Weights of a small GPT-style language model, trained from scratch on English Wikipedia: biases, 358M tokens.
Each number is 128 + 24 x the weight over the matrix's rms, rounded and kept within 0 to 255. Layers, rows and columns count from 0.

# layer 6 attention value, 96x96, rms 0.0677, rows 36-63, columns 0-95
[[134 133 116 105 112 147 130 134 109 130 120 136 112  82 151 118 144 136 146 152 159 125 152 143 158  98 140  91 107 135 118 137 144 125 111 106 176 139 131 130 149 121 134 119 113 100 180 136 151 133 102 121 169 134 144 110 128 121 150  84 110 110 217 122 129 123 102 116 139 109  89 162 116 135 121 152 176 151 123 128 144 132  97 174 114 124 166 147 110 173  66 130 112 101 146 127]
 [123 146 141 117 110 112 131 102 151  94 148 113 142 160 138  99 137 121 109 155 121 113 120 137 162 120 153 117 152 122 126 117 125 148 102 181  99 125 122 131 145 137 117 170 153  77 145 124  70 129 126 160 147 141 138 156 136 157 117 132 151  84 128 133 155  75 152 134 110 157  84 122 126 107 139 120  95 124 127 119 135 132  83 142 123 138 138 120 136 140 155 167 108 127 104 149]
 [117  69 126 120 155 107 148 124 111 125 118 148 113 159 147 138 105 137 137 162 113 105 126 144 146 117 134 120 165 144 126 193 140 131 144 138 152 160 129 154  97 119 166 132 124 107 121 128 113 130 149 134  77 135 150 133 105 128 112 140 126 116 141 111 123  99 142 154 111 127 137 105 132 121 117 144 103 115 124 149 152 132 142 126 110 116  99 156 116 115 135 108  91 156 109 141]
 [149 116 140 133 129 123 144 130 144 121 116 154 166 161 127 135 125 113 134 122 137 159 180 131 120 124 115 141 137 152 174 111 163 126 136 161 100 111 154 121 118 153 151 102 131 128 115 146 159  90 154 153 161 105 103 120 140 137 146 124 124 130 129 118 104 146  82 130 105 126 142 106 120 157 178  97 127 120 133 147 141 150 122 108 113 129 105 152 120 118 122 143 103 169  96 122]
 [171 141 131 103 134 143 123 149 155 106 184 150 115 130 163 142 148 135  84 114 140 143  83 129 104 156 139 141 100  99 106 138 116 132 158 111 111 106 136  85 130  93 179 107 168 126 138 137 134 147 103 127 109 138 108 130 128 106 124 134 128  96 129 126 135 109 111 113 139 199  94 101 143  81 107 166 146 139 114 116 104 137 120 167 124 184 107 101 152 147 137 156 164 148 160 130]
 [ 73  76 147 121 102  96  99 142 127 103 163  92 106 138 120 162 107 122 117 132 155 111 115 154 126 152 128 143 137 148  99  83 124 119 137 112 115 164  85 127 151 107 135 128 121 162 117 139 125  93 111 143 127 128 113 110 158  85 132 125 134 123 133 152 103 109 101 145 160 134 146 142 130 132 148 104 155 102 121 125 120 107 105 110 141 176 103 148 130 144 134 118  66 153 135 170]
 [126 106  84 109 137 113 124 146 125 143  98 167 156 123 149 120 136 167 140 104 103 136 124  76 174 134  97 146 129 120 109 115 131 142 119  80 131 129  89 151 176 178 157 127 138 130  96  90  61 137 134 167 127 142 133 185 122 158 132 124  94 120 131 133 109 144 163 109  95 117 150  81 159 113 106 140 139  94 147 111 167 142 119 110 112 128 103 100 105 136 188 149 127 129 138 149]
 [ 93 103 148 125 166 154 116 150 139 100 115 145 151  96 143 148 132  95 155 106 146 148 153 119 126 105  92 127 172 116  95 156 166  95 167 125 143  97 120 127 124  77 142 118  93 141 129 151 116  84 113 136 141  90 191 146 164  90 124 148 110 103 127 114 103 117 147  83 121 118 173 147 154 195 134 131 130 153 109 103 160 131 137 132 191  81  87 146  79 136 116 121 113  89 140 131]
 [119 151 148  93 117 117 115  96 111 114 139 106  82 101 155 111 167 136 156 113 116 129 113 120 153 143 135  94 124 140 163 117 144 101 142 133  96 148 128 110 139 164  86 155 126 139 125 141  89 152 161 103 133 139  43 156  98 131 141 109 130 108 103  98  98  94 113 129 135 121  99 145  92 120 159 136 109  98 116  77 117 137 117 151 179 138 137  91 118 115 143 144 143 126 156 151]
 [103 115  73 134 113 143 106 144 158 121 162 125 121 119 130 161 100 143 169 127  93  99 133 187 143 116 132 205 177 126  99 114 104 129 134 117 134 130 155 115 106 156 133 150  96 124 115 129 129 111 177 168 101 119 112 142 113 121 100 151 138  98 126 162 148 146 146 145 122 137 161 133 122  86  99 146 119 125 136  87 178 122  91 145  96 137  99 148  97 137 100 123  69 120 142 135]
 [116 118 127 115 133 127 123 181 111 118 142 157 174 101 151 119  75 131  97 128 133 176 134  66 118 114 126 115 138 147 106 150 117 133 123 140 138 123 109 159 148 145  98 179 110 137 114  99 118  88 200 101  77 124 139 130 111 145 183  76 117 141 120 127 133 150 133 149 165 100 116 132 163 159 121 141 148 130 126 116 182  86 144 110 158 106 115 123 115  99 125 153 108 161 146  71]
 [ 96 127 124 154 138 175 142 110 156  98 101 113 107 103 106 147 136 113 135 123 137  99 138 154 111 174 145 167 168 165 136 163 155 135  75 126 114 128  85 105 134 156 135 116 136 114 124 120 211  91 136 143 110 113 116 114 149 126 112 142 148 142 114 123 134 155 135 122 140 123 172  99 160 172 148 106 143 142 132 108 128 133 125  99 101 136 191 144 168 108 143 151  93 144 125 134]
 [118 115 133 127 155 109 122 121 146 120 137 152  98 130  97 123 153 119 127 111 139 131 154 123 119 109  86 125 143 125  98 147 127 123 136 104  93 134 103 114 113 143 164 136 156 151 101 160 151 150 124 110 126 108 160 127 133 150 114 154 123 115 145 148 162 127 161 119 163  52 132 128 171 106 110 167 147 120 113 121  89 104 124 123 142 175 132 124 126 109 106 114 133 124 141 124]
 [126 137 167 153  81 148 112 136 138 136 144 103 138 135  94 119 115 100 130 148 142 158  91 113 107 128  80 152 158 142 104 146 134 103 135  84 136 143 125 102 123 111 138 127 178  71  91 128 183 112 169 157 124 126 143  92 151 122 131 104 138 132  78 105  83 133 142 155 111 145 111 161 110 159 122  97 143 124 120 103 159 114 107 125 100 153 115 148 136 137  99 119 107  87 140 120]
 [141 134 164 143 115  78 143 150 100 133 118 162 117 112 173 119 152 145 166 100 152 130 154 118 113 151 118 133 130  99 149 117 124 130 148 152 139 142 100 124 160  98 132 161 125 157  90 155 141  95 125 137 140 139 123 132 108 156 102 128 106 125 135 131 154  95 130 123 115 139 112 164 121 126 109 143 108 129 162 101  98 144 125 119 111 122 160 100 121 125 147 125 128 126 139 118]
 [104 136 125 138 180 167  95 199 135 117 114 133 120 117 158 127 113  94 117 122 123 148 159 128 143 147 108 148 135 130 139 119 118 146 113 146  93 111 153 120 172 103 107 150  95 106 154 141 118 141 134 143 133 136 127 138  83  88 165 120  96 122  96  97 107 129  85 165 116 102 104 122 131 144 178 128 117 127 106 166  99 125 147 124  61 117  88 108 114 160 145 133 124 107 162  90]
 [161 124 151 127 178 122 130 103 115 107 147  83 151 123 103 107 126 141 146 145 136 168 113 133 138 114 143 143 111 142 133 137 162 156 100 100 128 111 166 139 120  78 105 122 102  95 134 129  94 152 141 148 121 161 121 152 120 130 130  87  98 130 105 107 146 112 162 159 132 104 130 158  97 118 175 106 143 124 100 143 136 122 133 129 148 110 120  90 107 159 117 157 117 121 147 143]
 [160  84 131 122 151 138 131 113 138 173 155 126 130 115 109 117 129 111 155 117 114 138 127 127  86 126 120 100 122 151 146 148 131 132 127 128 152 100  89 101 127 124 112 121 121 135  82 138 125  93 113  89 151 173  96  45 101 140 143 130 113 124 111  91 141 108 146  81 139 141 133 119 126 170 130 127 104 117 112 138 156  98 163 110  96  92 145 115 107 133 109 141 174 140 108 107]
 [ 97  90 140 133 104 132 123 188 156 129 140 137 129 122 145 161 115 135 117  85 150 137 135 157 129 132 186 101  73 148  99 128 116 144 104 121 141 101 182 135 139 140 154 116 178 135 116  96 146 138 109 150 166 118 139 142 119 126 120 151 121 126 166 119 115 141 144 102 130 106 143  92 151 149 116 118 145  95 107 105 155 114  96 133  99 147 140 147 164 130  99 121 138 138 129  77]
 [138 109  97 123 163 131 101 147  95 141 139 129 155 131 105 136 141 112 112 144  98 134 117 116 151  97 186 152 144 126 127 123  98 104 139 135 116 151 112 124 145 144 115 118 127 137 115 143 139  74 116 127  97 133  98 120 102 138 155 124 133 149  74 119 125 121  96 170 150 110 132 107 126 121 142 110 181 143 134 145 144 121 127 158  85 113 102 121 128 129 188 150  93 135 144 113]
 [122 111 117 107  72  77 153 112 180 123 153 131 148 133  96 109 117 134 123 125 132 104  66 125 124 132 128 187 121 117 127 144 161 104 129 130 147 125 138 144 101  91 121 110 125 139  94 157 127 117 115 109 134 128  94 127 140 128 135 111 121 172 122 115  94 119 165 119  87 100 151 116 119 132 108 128 119 156  97 146 115 167 125 152 145 118 142 127 153 120 124 108 159 172 116 137]
 [133 131 168 140 118 156 146 153 133 114 102 104 115 126 129 105 129 144 126 157  98 167 126 142 147 152 136 141 167 124 138  85  99 155 112 127 147 151 153 143 118 126 167 114 157  83 155 126 118 145 132 109 141 121 147 106  96  98 150 117  93 123  79 151  97 136 143 138 109 175 145 164 111 108  91 120 126 142 132 154 132 102 108 126 143 179 106 141 128 140  87 129 110 127 145 122]
 [177 125 149 121 134 118 168 180 154 134 103 110 183 159 127 127 105 124 146 150 151 107  94 138 123 126 155 140 129 173 146 157  70  70 188 121 109 124 145 122 113 130 137 148 109 135 117 101 109  90 155 122  87  87 156 114 153 157 109 109 125 136 124 142 116 111 136 183 141 124 149 137 146 123  83 123 108 123 144 125 134 150 122 125  98 137  98 117 122 172 124 123 108 159 162 154]
 [129 125 119 117 127 111 143 114 152  95 168 167 143  97 111 128 121 127 134 141 129 116 133 110 141  79 103 137 135 118 134  60 122 156 113 123 123 126 162 149 105 139 147 144 127 135  79 119 127 135 121 167 107 111 179 190 180  92 154  96 118 109 126 129 119  98  80  86 144 136 121 146 138 155 141 141  98 124 112 124 151 139 121  98  96  84 156 103 136 108 146 138 132 119 118 134]
 [108 153 124 119 149 151 132 118  98 116 124  98 104  96 133 155 147 112 140 109 122 133 105 138 129 143 111 104 212 164 139 151 111 159 139 145 166 122 143 131 129 115  94 174 107 146 106 123 127 134 121 103 169 122 155 124 107 131  81 117  87 124  72 132 121 127 132 141 144 113 113  97 135 134 111 146 102 121 149 135 162 138 129 129 127  99 112 101 161 119 150 160 172 126 135 114]
 [151 135 129 152 105 134 137  96  72 108 131 134 127 191 150 123 124  99 175 114 141 145 144 126 184 118 106 164 130 153 130 164 149 107 138 106 141 108 137 111 139 102 147  90 131 131 154 115 122 136 143 141 133 129 140 112 142 122 149 109 146 124 128 118 135 135 154 139 112  63 118 139 139 146 133  92 115 156 184  93 131 123 110 156 139 141 124 155  64  86 176 154 150 117 134 139]
 [151 135 126 133 113 118 109 131 134 117 172 146 126 146 163 114  53 143 158 146 107 125 109 123 126 107 146 100 161  91 155 139 145 124 148 142 137 170 146  70 136 124 108 154 133 205 145 100  82 108 148 143 133 132 142 147 104 141  80 118 106 165 119 104 109 139 155  87 100 103 183  76 109 120 155 151 139 119 141 156 151 115 131 110 127 109 113 114 123 148 160 140 131 157 183 120]
 [ 87 143 128 138 105 158 143 140 130 129 116 109 141  97 120 151 131 124 136 136 138 145 151 124 133 124 153  76 121 116 126 104  86  99 134 164 113 119 146 130 153 121 136 131 121 120 153 112 121 112  99 146 122 106  99 118 124 141 108 130 158 113  98 169  85 138 100 114 137 136  58 106 145 148 173 145 103 111 121 139 126 120 103 112 131 175 140 106 147 133 159 111 137 134 125 107]]
# layer 6 attention output (transposed), 96x96, rms 0.084, rows 36-63, columns 0-95
[[154 159 102  73 114 136 131 114 136 135 125 134 100 118 126  85  95 107 149 128  76 104 122  87 125 101 132 131 144 149 127 168 138 100 126  97 127 132 110 133 146  89 147 114  65 120 172  90 105  81 118 135 117 119 124 150 123 119 131 116  93 118 150  95 100 100 111 144 100 131 115 144 101 160  97 121 122 130 127 124 180 140  31 176 132  85 149 136  59  89 120 156 109 155 151 171]
 [110 148 136 148 142 142 182 109 100 111 113 141 169 142  92 120 121  90  94 105 144 173 123  99 107 126 120 104 138 132 126 185 146 180 108 206 165 121 125  99 106 157 102 100 129 166 108 140 144  80 124 144 149  97 120 134 120 145 102 108 151  85 133 129 174  92 168 119 101 105 123 143 100 149 133  99 132 125 136 105  93 119 154 142 129  92 144 126 106 161  90 170 119  99 114 121]
 [131 135 155  94 120 132 118 113 113 120 118 141 106 125 121 117 104 107 122 132 129 106 113 141 138 143 125 132 121 147 119 156 181 181 130 139 150 153 131 137 143 111 161 154 158 116  96 113 137 190 107 119 136 144 151 123 106 162 137 115 132  76 147  92 125  91 109 106 136 111 121 136 107 114  76 137 125 156 130 144 133 148 179  95 134 144 119 180 113  81 121  83  90 156 120 112]
 [132 118  73 115 139 143 178 107 112 146 151 139 143 107 138 149 116 122 145  57 131 144 155 104 152  81 157 128 145 133  73 105 150 148 146 116 105 110 133 132 115 147 129 183 172 101  77 124 102 109 143  98 122 132 108  96 108 132 112 126 153 114  82 161 124 113 107 145 110 133 139 141 137 121 144 117 119 163 109 173 129 132 109 112 167 137  99 119 149 140 128 159 112 130 132 151]
 [152  99 153 140 108  98  65 121 141 138 158 148 136 141 182  90 172 169 101 116 116 109 114 164 122 113 116 137 133  85 148 134 154  88 153 181 142  74 107 122 100 119 138  67 110  91 145 147 155 134 139 112 132  68 117  76 120 101 103  91  82 101 138 128 128 151 107  92 134 136 114 133 147 135 130 149  80 146 176  93 161 117 148 165 101  83 131 140 138 119 141 206 113 101 154 151]
 [177  78 104 127 131  93 131 129 113 136 140 128 165 116 141 130 130  83 132 119 152 128 114 138  93 170 137 119 147 116 113 131 143 121 156 162 179 139  50 143 171  88 122 139 132 155 152 158 115 168 101 124 146 145 127 132 187 113 141 139  83 140 121 115  85  93 134 100 111 119 116 140 104 130 114 125 136  80 178 191 103  74 154 101 182 133 162 101 156 124 134 126 138 127 142 151]
 [115 165 145 142 117 139  95 112 123 153 119 130 136 101 145  92 150 139  69 109 131 117 131 147 164 179  74 153 132 166 128  68 148 148  61 100 133 159  79 151 128 186 117  86 167 111 119 108 134 103  94 147 130 130 148 155  95 142 155 119 156  91  91 171  88 163  88 144 100 147 172 153 148  82 103 139 123  99 128  95 143 110 143 109 147 165  92 120 110 192 137 117 157 117 157 131]
 [134 136 142 116 133 130 130 157 144 117  87 127 128 119 144 132 150 119 137  95 123 136 118  97  70 147 173  85 137 157 114  70 118 117 156 124 139 125 137  63 162 138  74 167 159 152 129 163  81 128  84 118 127 154 156 106 116 118 191 173  99 108 100 143 127 135 100 135 132 163  97 104 163  69 118 123 164 143  78  88 139 124 117 160 197 125 118 130 180  74 168  87 103 144 167 150]
 [174 139 127 100 123 131 156 126 145 106 154 142 148 137 101 140 109 135 108 112 100 129 103 133 141 148  84 131 114 183 114 142 117  81 148 139 147 103  77 126 129 173 130 121 145 137 138 154 143 137 197 166  81 156  76 150  88  74 130 153 155 128  87 103  71 118 121 120 107 128 114 143 128  98 143 125 164  76 103 107  71 124  94 185  90 145 161 134  84 143  42 102 118  83 130 135]
 [136 138  40 165 116 198  82 113 144 142 191 129 150 141 148  97 108  71 161  66 151 114 102 185 121 106  97 131 150 125 119 100 138 126  95 157 119 163 110 115 102 113 115 138 120 107 112 134 117 157 137 101 161 166  85 200 146 149 160 109 104  95 146 137 124  80 153 149 106 114 133 145 170 113  74 146  95 119 132 111 139  95 106  96 171 139 111 132  87 130 107 122 109 123 107 108]
 [ 68 171 101  82 135 116 137 127 138 121 132 167 104 134 115 134 113 121  52 145  78 118 106 114  66 148 132 147  90 124 161 146 136 189 125 152 127 113 164 128 120 115 179  80 151 154  78 106 131  90 128 119 150 128  93 121 138 154 198 125 143 151 117 136  69  87  99 131 176 171 172 133  93  98 119 134 110 129 125  74  75 115 106  95 206 155 127 118 162 105 108 105 157 180 155 111]
 [119  81  59 113 126 194 127 125 100  89 111  72 124 101 156 112 119 121 138 173 141  79 110 146 122 154 186 156 100  68 128  96 109 155  91 116  73 103  99 150 135 100 122 154 127 116 162 113 143 127 103 101 122 113 116 142 109 145  89 165 117 162  85  94 140  89 137  98 142 129  99 120 119 133 129 125 154 135 102 142  95 134 107 123 102 177 144  34 136 168 136 151 141 129  92  74]
 [128  88 135 137 146  86 107 115 150 141 134 135 154 140 148  97 148 130 113 162 128 105 132 167 111 131 118 113 150 154 166 111 162 105 115 141 134 138 126 117 141 147 148 110 133 112 122 204 201 134 127 141 145 124 189 142 120 180 132 171  96 140 111 118 146 132 125 153 151  87 103 135 153 128 146 143 137 113  89 128 139 118  91 151 148 186 139 107 151 116 141 144 145 135 154 123]
 [115 150 120 135 126 133 105 101  81 147 137 135 127 117 116 149 126 131 142 123  94 133 106 109 120 124 122 120 126  70 137 179  69 155 118 140 108 157 109  91 160 120 127 183 154 147 195 105 132 155 153 116 133 169  94 119 142 182 100 106 102 133  91 113  97  92 138 112 135 161 121 106 123 172 167 104 120 107 119  82 100 160  77 125 140 107  96 111 168 116 139 154 119 126 103 115]
 [100 119 149 131 135 122 135 174 123 106 110 161 152 121 148 115 157 183 161 159 153 125 109 102  93 165 127 149 146 135 137 114 122 134 140 140 118 140 105 130 125 107 194 176 122 166  86 144 174 102 163 174 133 104 115 130  98 149 147 148 102 139  85 129 132 127 141 159  68 110 161 175 134 123 137 122 133 134 109 113 141 129  82 118 110 121 101 170  76 155 135 157 100  99 136 104]
 [138 128 109 113 113 198 116 142 132 156 134 179  41 115 141 140 134 156 114 154 149 114 118  89 118 149 162 150  75 119  75 162 125  95 141 141 149 110 148 105 102 118 156 122 127 100 146 132 102 125 130 188 165 110  87  98  85  45 136 149 141 107 124 131 126 122 155 171 133 143 107 122 157 137 114 141 112 166 134 166  76 113  98 124 149 122 130 137 182 155 128  91  84 124 123 148]
 [160 123 182 137 148 177 155 110 119 142 112 144 132 135  88 128  90 115 112 128 101 177 148 162 121 116 139  99  90 131 107 149 142 148 121 127 173 120 139  74 119 169 142 103 107 113 158 130 124 168 114 147 158 172  55 139 120 144 103 107 117 151 151 159 113 127 119 151 170 153 151 119 136 146 112 107 153 128  94  96 121 150 118 126  98 104 192 101 150 144 136  95 111 153 132 159]
 [136 119 190 113 145 116 170 119 166 139 140 148 128 160 101 164 126 140 151 168  74  87 157 107 126 107 134 150 135 113 106 109  96 112 161  68  75 123 134 131 151 138 147 145 115 146 113 153 114 109 123 105 135 125  86 106 192 134 159 147 110 115 119 131 134  79 110 111 171 173 127 140  99 111 128 102 105 138  95 118 157 131 137 143  84 172 134 109  87 139 153 129 146 140 124 125]
 [153 143 113 137 147  68 108 120 157 127 122  97 107 126 185 165 108 124  95  69 104 120 145 168 131 123 167 121 121 142 186 119 140 136 140 102 130 154 190 157 158 118 125 116 157 106 128 105 114  67  91 131 128 118 159 153 109 140 116 187 149 124 154  72 112  94 148 133 106  99 137 124 103 149 115 101  89 117 125 117 175  86  96 175 147 139 137 110 169 136 122 184 122 156 162 113]
 [145 116 101 110 140 153  81 106 101 149 164 137 114  98  79 141 138  95  84 125 153 117 141  93 116  68 140 144 158  84 118 113 131  72 140 156 134 128 101 150 105 132 163  98 149 113  79 126 109 135 128 143 175 124  87 129 106 120 144 134 161  87  66 106 129  48 109 110 143 137 155 151 116 117  85 114 149 146 148 143 127 159  95 109 120  98 145 123 175 141 110 120 112 124 114 112]
 [133 126 189 146 102  98 117 185 153 131 134 136 177 155 130 159 127 115  92 129 140 188 121 146 186 100 116 165 134 103 133 125 120 149 147 144 106 157  90 141 146 173 125 189 120  95 135 157 114 125 153 103 150 120 130 151 140 125 147  89 128 139 131 126 113 123 126 133 104  70 150  90 105 133 105 162 126 151  98 137 150 158 143 128 104 103 157  92 145  99 125 127 120 121  88 128]
 [152 159 139 163 124 128 145 107 112 135 127 133  61 142 133  84 155 183 116 110 136 166 149 114 149 123 118 125 109 121 177  97 115 133 133 141 140 150 164  91 131  94 130 117 134 120 147  95  75 135 163  66 141 154 108 141 112 132 134  54 111 106 129 129  84 115 171 101 119 161 130 103 118 153 126 123 114 154 147 153  93 132 117 157 161 134 139 112 146 157 145 153 108 109 120 108]
 [137 103 104 131 142 136 108 156 177 122 157 109 117 113 110 159 113 144 122  98 147 144  98 201 156 111 153 133 119 149 132 154  51 149 109 159 100 121 117  96 135 130 185 142 207 127  55 149 121 187 112 112 105 110 157  93 163 174 122 108 132 165 170 159  69 114 106 114 164  82 143 154 144 141 106 114 109 138 153  92  96 121 102  94 145  97 134 155  94 133 122 141 101 135  99 168]
 [118  98 129 153 110 198 179  88 152 148 119 202 153 160 139 107  92 154 144 105 123 142  84 124 112 133 157 135  99 125 154 101 152 188 134 155 150 171 115 128  88 162 117  98 101 126 118 133 167  76  86 159 100  82 117 166 158 108 144 144 112 111 131 132 167 138 108 147 123 114 119 148 142 199 125 123 103 104 106 117 166 132 163 114 165 145 179 123 134 119 144 109 107 110 126 174]
 [135 175 148 109 116 110 148 109 137  96 118  92  79 100 132 173 173 169 119 172 140 108  63 122 136 169  97  97  98 161 122  94  94 126 164 139 114 149 153  78  92 114 132 141 111 145  90 139 161 146 121 141 131 114  75 184 143 144 127 143 117  79 125 124 125 168 107  98 126 127  95 110 145 124 127 123 147 150 142 121 112 124 131 168 131 141 168 127 130 132 126  91 128 144  78 110]
 [102 143 146 162  96 116 130 130  42 124 158 136 168 146 151 131 102  65 139 138 139 106 125 124 161 101 100 111 101 142 125 140 124 165 156 179 154 105 113 120 106 119 152 140 147  85 141  99 124 159 121 154  94 178 137  95  96 125 130 158 109 120 113 125 130 157  96  95 112 119 220 148 179 108 154 147 129 144 127 107 112 134  74 151 138 111 158 161 136 115 175 125 198 143 117 146]
 [167 184 138 150 132 120 111 158 130 116 129 104 129 110 162 173  84  91  93 175  91  80 121 110  90 129 107  74 110 117 119  85 156 144  75 147 162 134 118  94 150 194 122 150 122 136 109 154 146 118 196 123 126  84 126 122  99 101 123 140 159 112  95 180  73 125 116 110 105 129 171  84 164 133 110 116 122 131 167 160 154  48 160 123 136  99 161 106  82 154 121 135  71 176 117  81]
 [140 154  79 152 149 122 157 135 155 127 156 105 125 100 110 169 143 148 178 105 144 171 137  88 133 137 137 109 143 146 139 133 102 138 151 154 144 124 179 134 128 100 131  75 153 117 156 132  90  70 117 172 112 123 131 103 133 114 112 153 153 155 144 140 124 160 162 126 117 114 133 137 133 125 174 174 137 129 172 163  87 123 126 134 183 153 156 130 121 171 110 114 154 135 119 125]]
# layer 6 attention query, 96x96, rms 0.0671, rows 64-71, columns 0-95
[[163 108 142 162 135 126 136 150 133 127 133 122 134 154 132 113 120 138 138 131 141 130 128 130 118 122 122 125 138 145 142 124 122 136 131 112 134 109 122 112 127 122 154 122 123 123 143 137 135 130 143 119 124 121 135 125 146 106  87 127 123 119 124 116 110 126 113 144 126 124 136 133 121 138 111 130 154 137 115 125 126 126 126 125  95  81 137 119 116 140 122 148 140 125 131 137]
 [137 133 124 136 115 152 103 116 122 141 120 116 144 107 143 128 130 130 123 109 107 127 133 119 127 132 121 145 137 115 125 126 147 130 126 127 121 139 132 115 133 103 137 153 132 118 151 115 107 152 105 144 121 120 113 111 128 121 127 121 129 119 127 119 132 125 141 107 142 134 134 147 134 132 127 144 119 124 124 128 118 123 120 144 107 125 134 139 140 142 143 127 148 137 124 137]
 [129 109 123 129 118 112 117 129 144 125 144 121 142 105 109 140 151 121 135 149 130 141 121 133 140 129 129 107 133 143 132 134 104 117 118 122 105 121 142 118 136 104 142 134 122 139 143 129 117 123 142  98 126 120 123 138 116 157 125 108 151 132  90 131 121 131 133 113 133 124 128 128 153 131 118 141 129 145 127 141 120 143 151 108 155 106 157 144 133 100 131  91 120 129 141 132]
 [107 147 136 133 138 139 122 119 142 127 123 137 104 104 116 131 155 156 135 128 128 112 123 105 115 131 112 144 109 131 148 136 144 104 121 130 143 143 170 149 118 124 126 139 110 127 106 135 127 112 128 140 118 129 121 133 125 113 138 126 153 137 122 126 108 154 117 127 118 140 127 128 108 131 125 122 136 121 114 149 141 120 114 132 119 155 123 129 120 120 114 121 117 123 132 116]
 [117 167 108 132 139 140 139 134 165 135 133 135 123 112 133 122 106 129 126 122 142  94 130 112 124 147 125 140 112 107 122 145 124 130 124 126 150 132 124 141 118 157 121 132 120 131 144 133 131 124 139 126  99 115 129 109 137 154 133 112 129 139 110 136  83 121 131 135 135 124 133 122 123 148 135 112 118 134 115 129 131 133 128 132 164 108 130 128 123 110 117 151 107 146 121 137]
 [117 135 127 135 113 127 123 110 123 147 125 138 130 123 133 148 109 145 138 109 113 122  97 138 117 124 108 133 123 117 135 130 113 133 142 126 124 117 122 117 111 144 129 110 144 125 129 138 105 153 140 119 144 142 135 102 111 121 133 114 134 134 139 125 125 122 133 135 136 114 112 132 143 155 115 117 113 128 129 128 118 116 138 119 153 100 127 122 118 147 133 147 120 128 142 120]
 [120 146 103 137 133 132 124 123 135 159 129 115 136 122  90 144 125 140 134 118 143 136 113 112 145 132 139 126 133 145 119  95 112 137 113 125 135 135 139 110 133 117 124 150 114 135 130 135 135 135  95 120 118 127 104 140 157 146 129 137 136 146 123 124 127 159 123 161 133 116 142 156 139 125 118 125 141 137 123 133 113 129 127 108 132 130 137 132 138 134 123 116 128 122 126 125]
 [131 140 108 122 133 129 134 147 115 135 137 140 134 137 149 132 127 145 139  91 115 138 115 103 128 145 140 134 148 137 114 119 140 150 129 133 148 141 159 114 107 127 129 144 138 126 109 122 129 117 148 103 138 124  99 134 113 123 101 128 124 126 123 124 136 157 109 128 132 153 139 135 123 100 127 138 105 131 127 136 116 134 128 139 126 144 113 122 116 110 117 159 130 116 124 121]]
# layer 6 attention key, 96x96, rms 0.0672, rows 64-71, columns 0-95
[[116 107 113 127 134 136 147 129 136 114 148 100 147 147 160 167 122 107 140 101 138 128 129 133 121 117 119 132 149 139 125 130 131 167 127 128  97 111 143 132 119 157 133 117 136 136 113 121 135 169 112 104 107 123 117  98 148 131 122 126 147 117 104 104 126 107 144 127 131 123 136 124 138 111 133 117 147 112 114 152 103 127 142 120 120 145 139 122 125 136 125 140 136 129 135 122]
 [122 131 110 127 148 131  98 142 115 112 135 125 125 123 123 137 108 114 136 110 123 132 126 124 137 145 131 139 119 121 121  98 140 114 129 141 133 125 124 134 152 121 135 163 140 104 140 144 162 149 129 110 108 133 129 124 120 128 120 151 118 117 127 112 124 123 146 143 141 122 114 128 100 114 133 148 107 140 130 133 133 151 134 152 106 108 148 141 134 133 118 124 150 142 129 141]
 [148 112 139 132 109 131 100 121 123 119 106 110 128 145 108 129 106 119 125 121 120 122 123 147 132 129 123 131 122 120 159 129 128 130 114 156 142 140 148 140 112 137 115 116 125 158 126 134 116 126 125 141 138 141 155 120 127 155 131 110 141 117 109 136 120 116 129 141 135 127 113 120 144 119 113 149 154 146 123 106 134 145 129 118 108 137 140 137 100 132 115  99 115  91 140 113]
 [149 137 145  79 105 132 123 123 125 149 133 125 127 153 125  97 151 131 119 130 104 118 122 131  91 115 136 114 148 140 134 124 119 143 142 125 142 140 158 147 158 150  93 112 133 132 136 141 138 119 118 128 128 104  91 151 120 116 145 111 130 103 121 130 156 141 109 121 122 124 115 144 115 155 134 103 158 152 123 141 124 131 112 129 118 103 107 122 123 132 140 127 132 127 134 118]
 [104 117 120 121 137 128 141 116 123 151 130 107 123 142 150 131 135 118 103 162 119 116 157 122 114  78 120 138 116 127 123 159 106 125 125 108 119 122 131 135 123 133  87 130 146 122 139 137 144 137 134 124 153 122 137 132 111 111 117  97 130 150 141 122 120 137 115 127 125 149  98  94 106 132 143 151 120 135 126 116 137 138 118 115 148 154 148 131 124 149 114 144 121 143 116 121]
 [140 121 106 125 139 141 126 106 138 136 113 135 145  98 136 156 101 138 125 137 114 113 128 117 132 140 133 150 140 152 130 149 116 102 113 121 119 125  88 113 112 159 122 132 124 124 135 128 120 158 125 132 137 126 166 141 137 117 146 133 132 126 142 112 115 119 130 113 144 151 117 115 123 139 148 132 125 145 132 125 122 123 118 113 153 134 109 121 141 150  96 140 101 129 131 136]
 [141 110 129 126 105 112 125 138 136 124 149 123 159 161 100 120 115 112 153 141 132 158 117 124 159 115 149 117 128 116 120 111 140 150 108 123 132 128 143 128 113 108 113 128 100 136 163 125 128 137 120 123 127 120 124 134 144 100 121 120 135 138 117 103 142 141 144 145 138 136 115 114 147 129 137 145 128 132 163 109 124 143 139 156  99 109 131 133 123 123 131 116 145 112 128 111]
 [114 146 123 141 109 133 127 121 108 135 116 139 121 157 138 112 117 117 129 128 133 149 101 125 145 153 129 135 122 141 106  99 126 141 130 133 132 125 110 121 157 147 131 102 122 116 119 145 149 122 136  99 145 119 133 146 124 136 145 127  91 103 139  98 130 146 135 156 118 126 125 108 136 119 129 166 113  97 142 120 134 118 117 124 132 126  97 138 129 135 130 129 147 132 122 141]]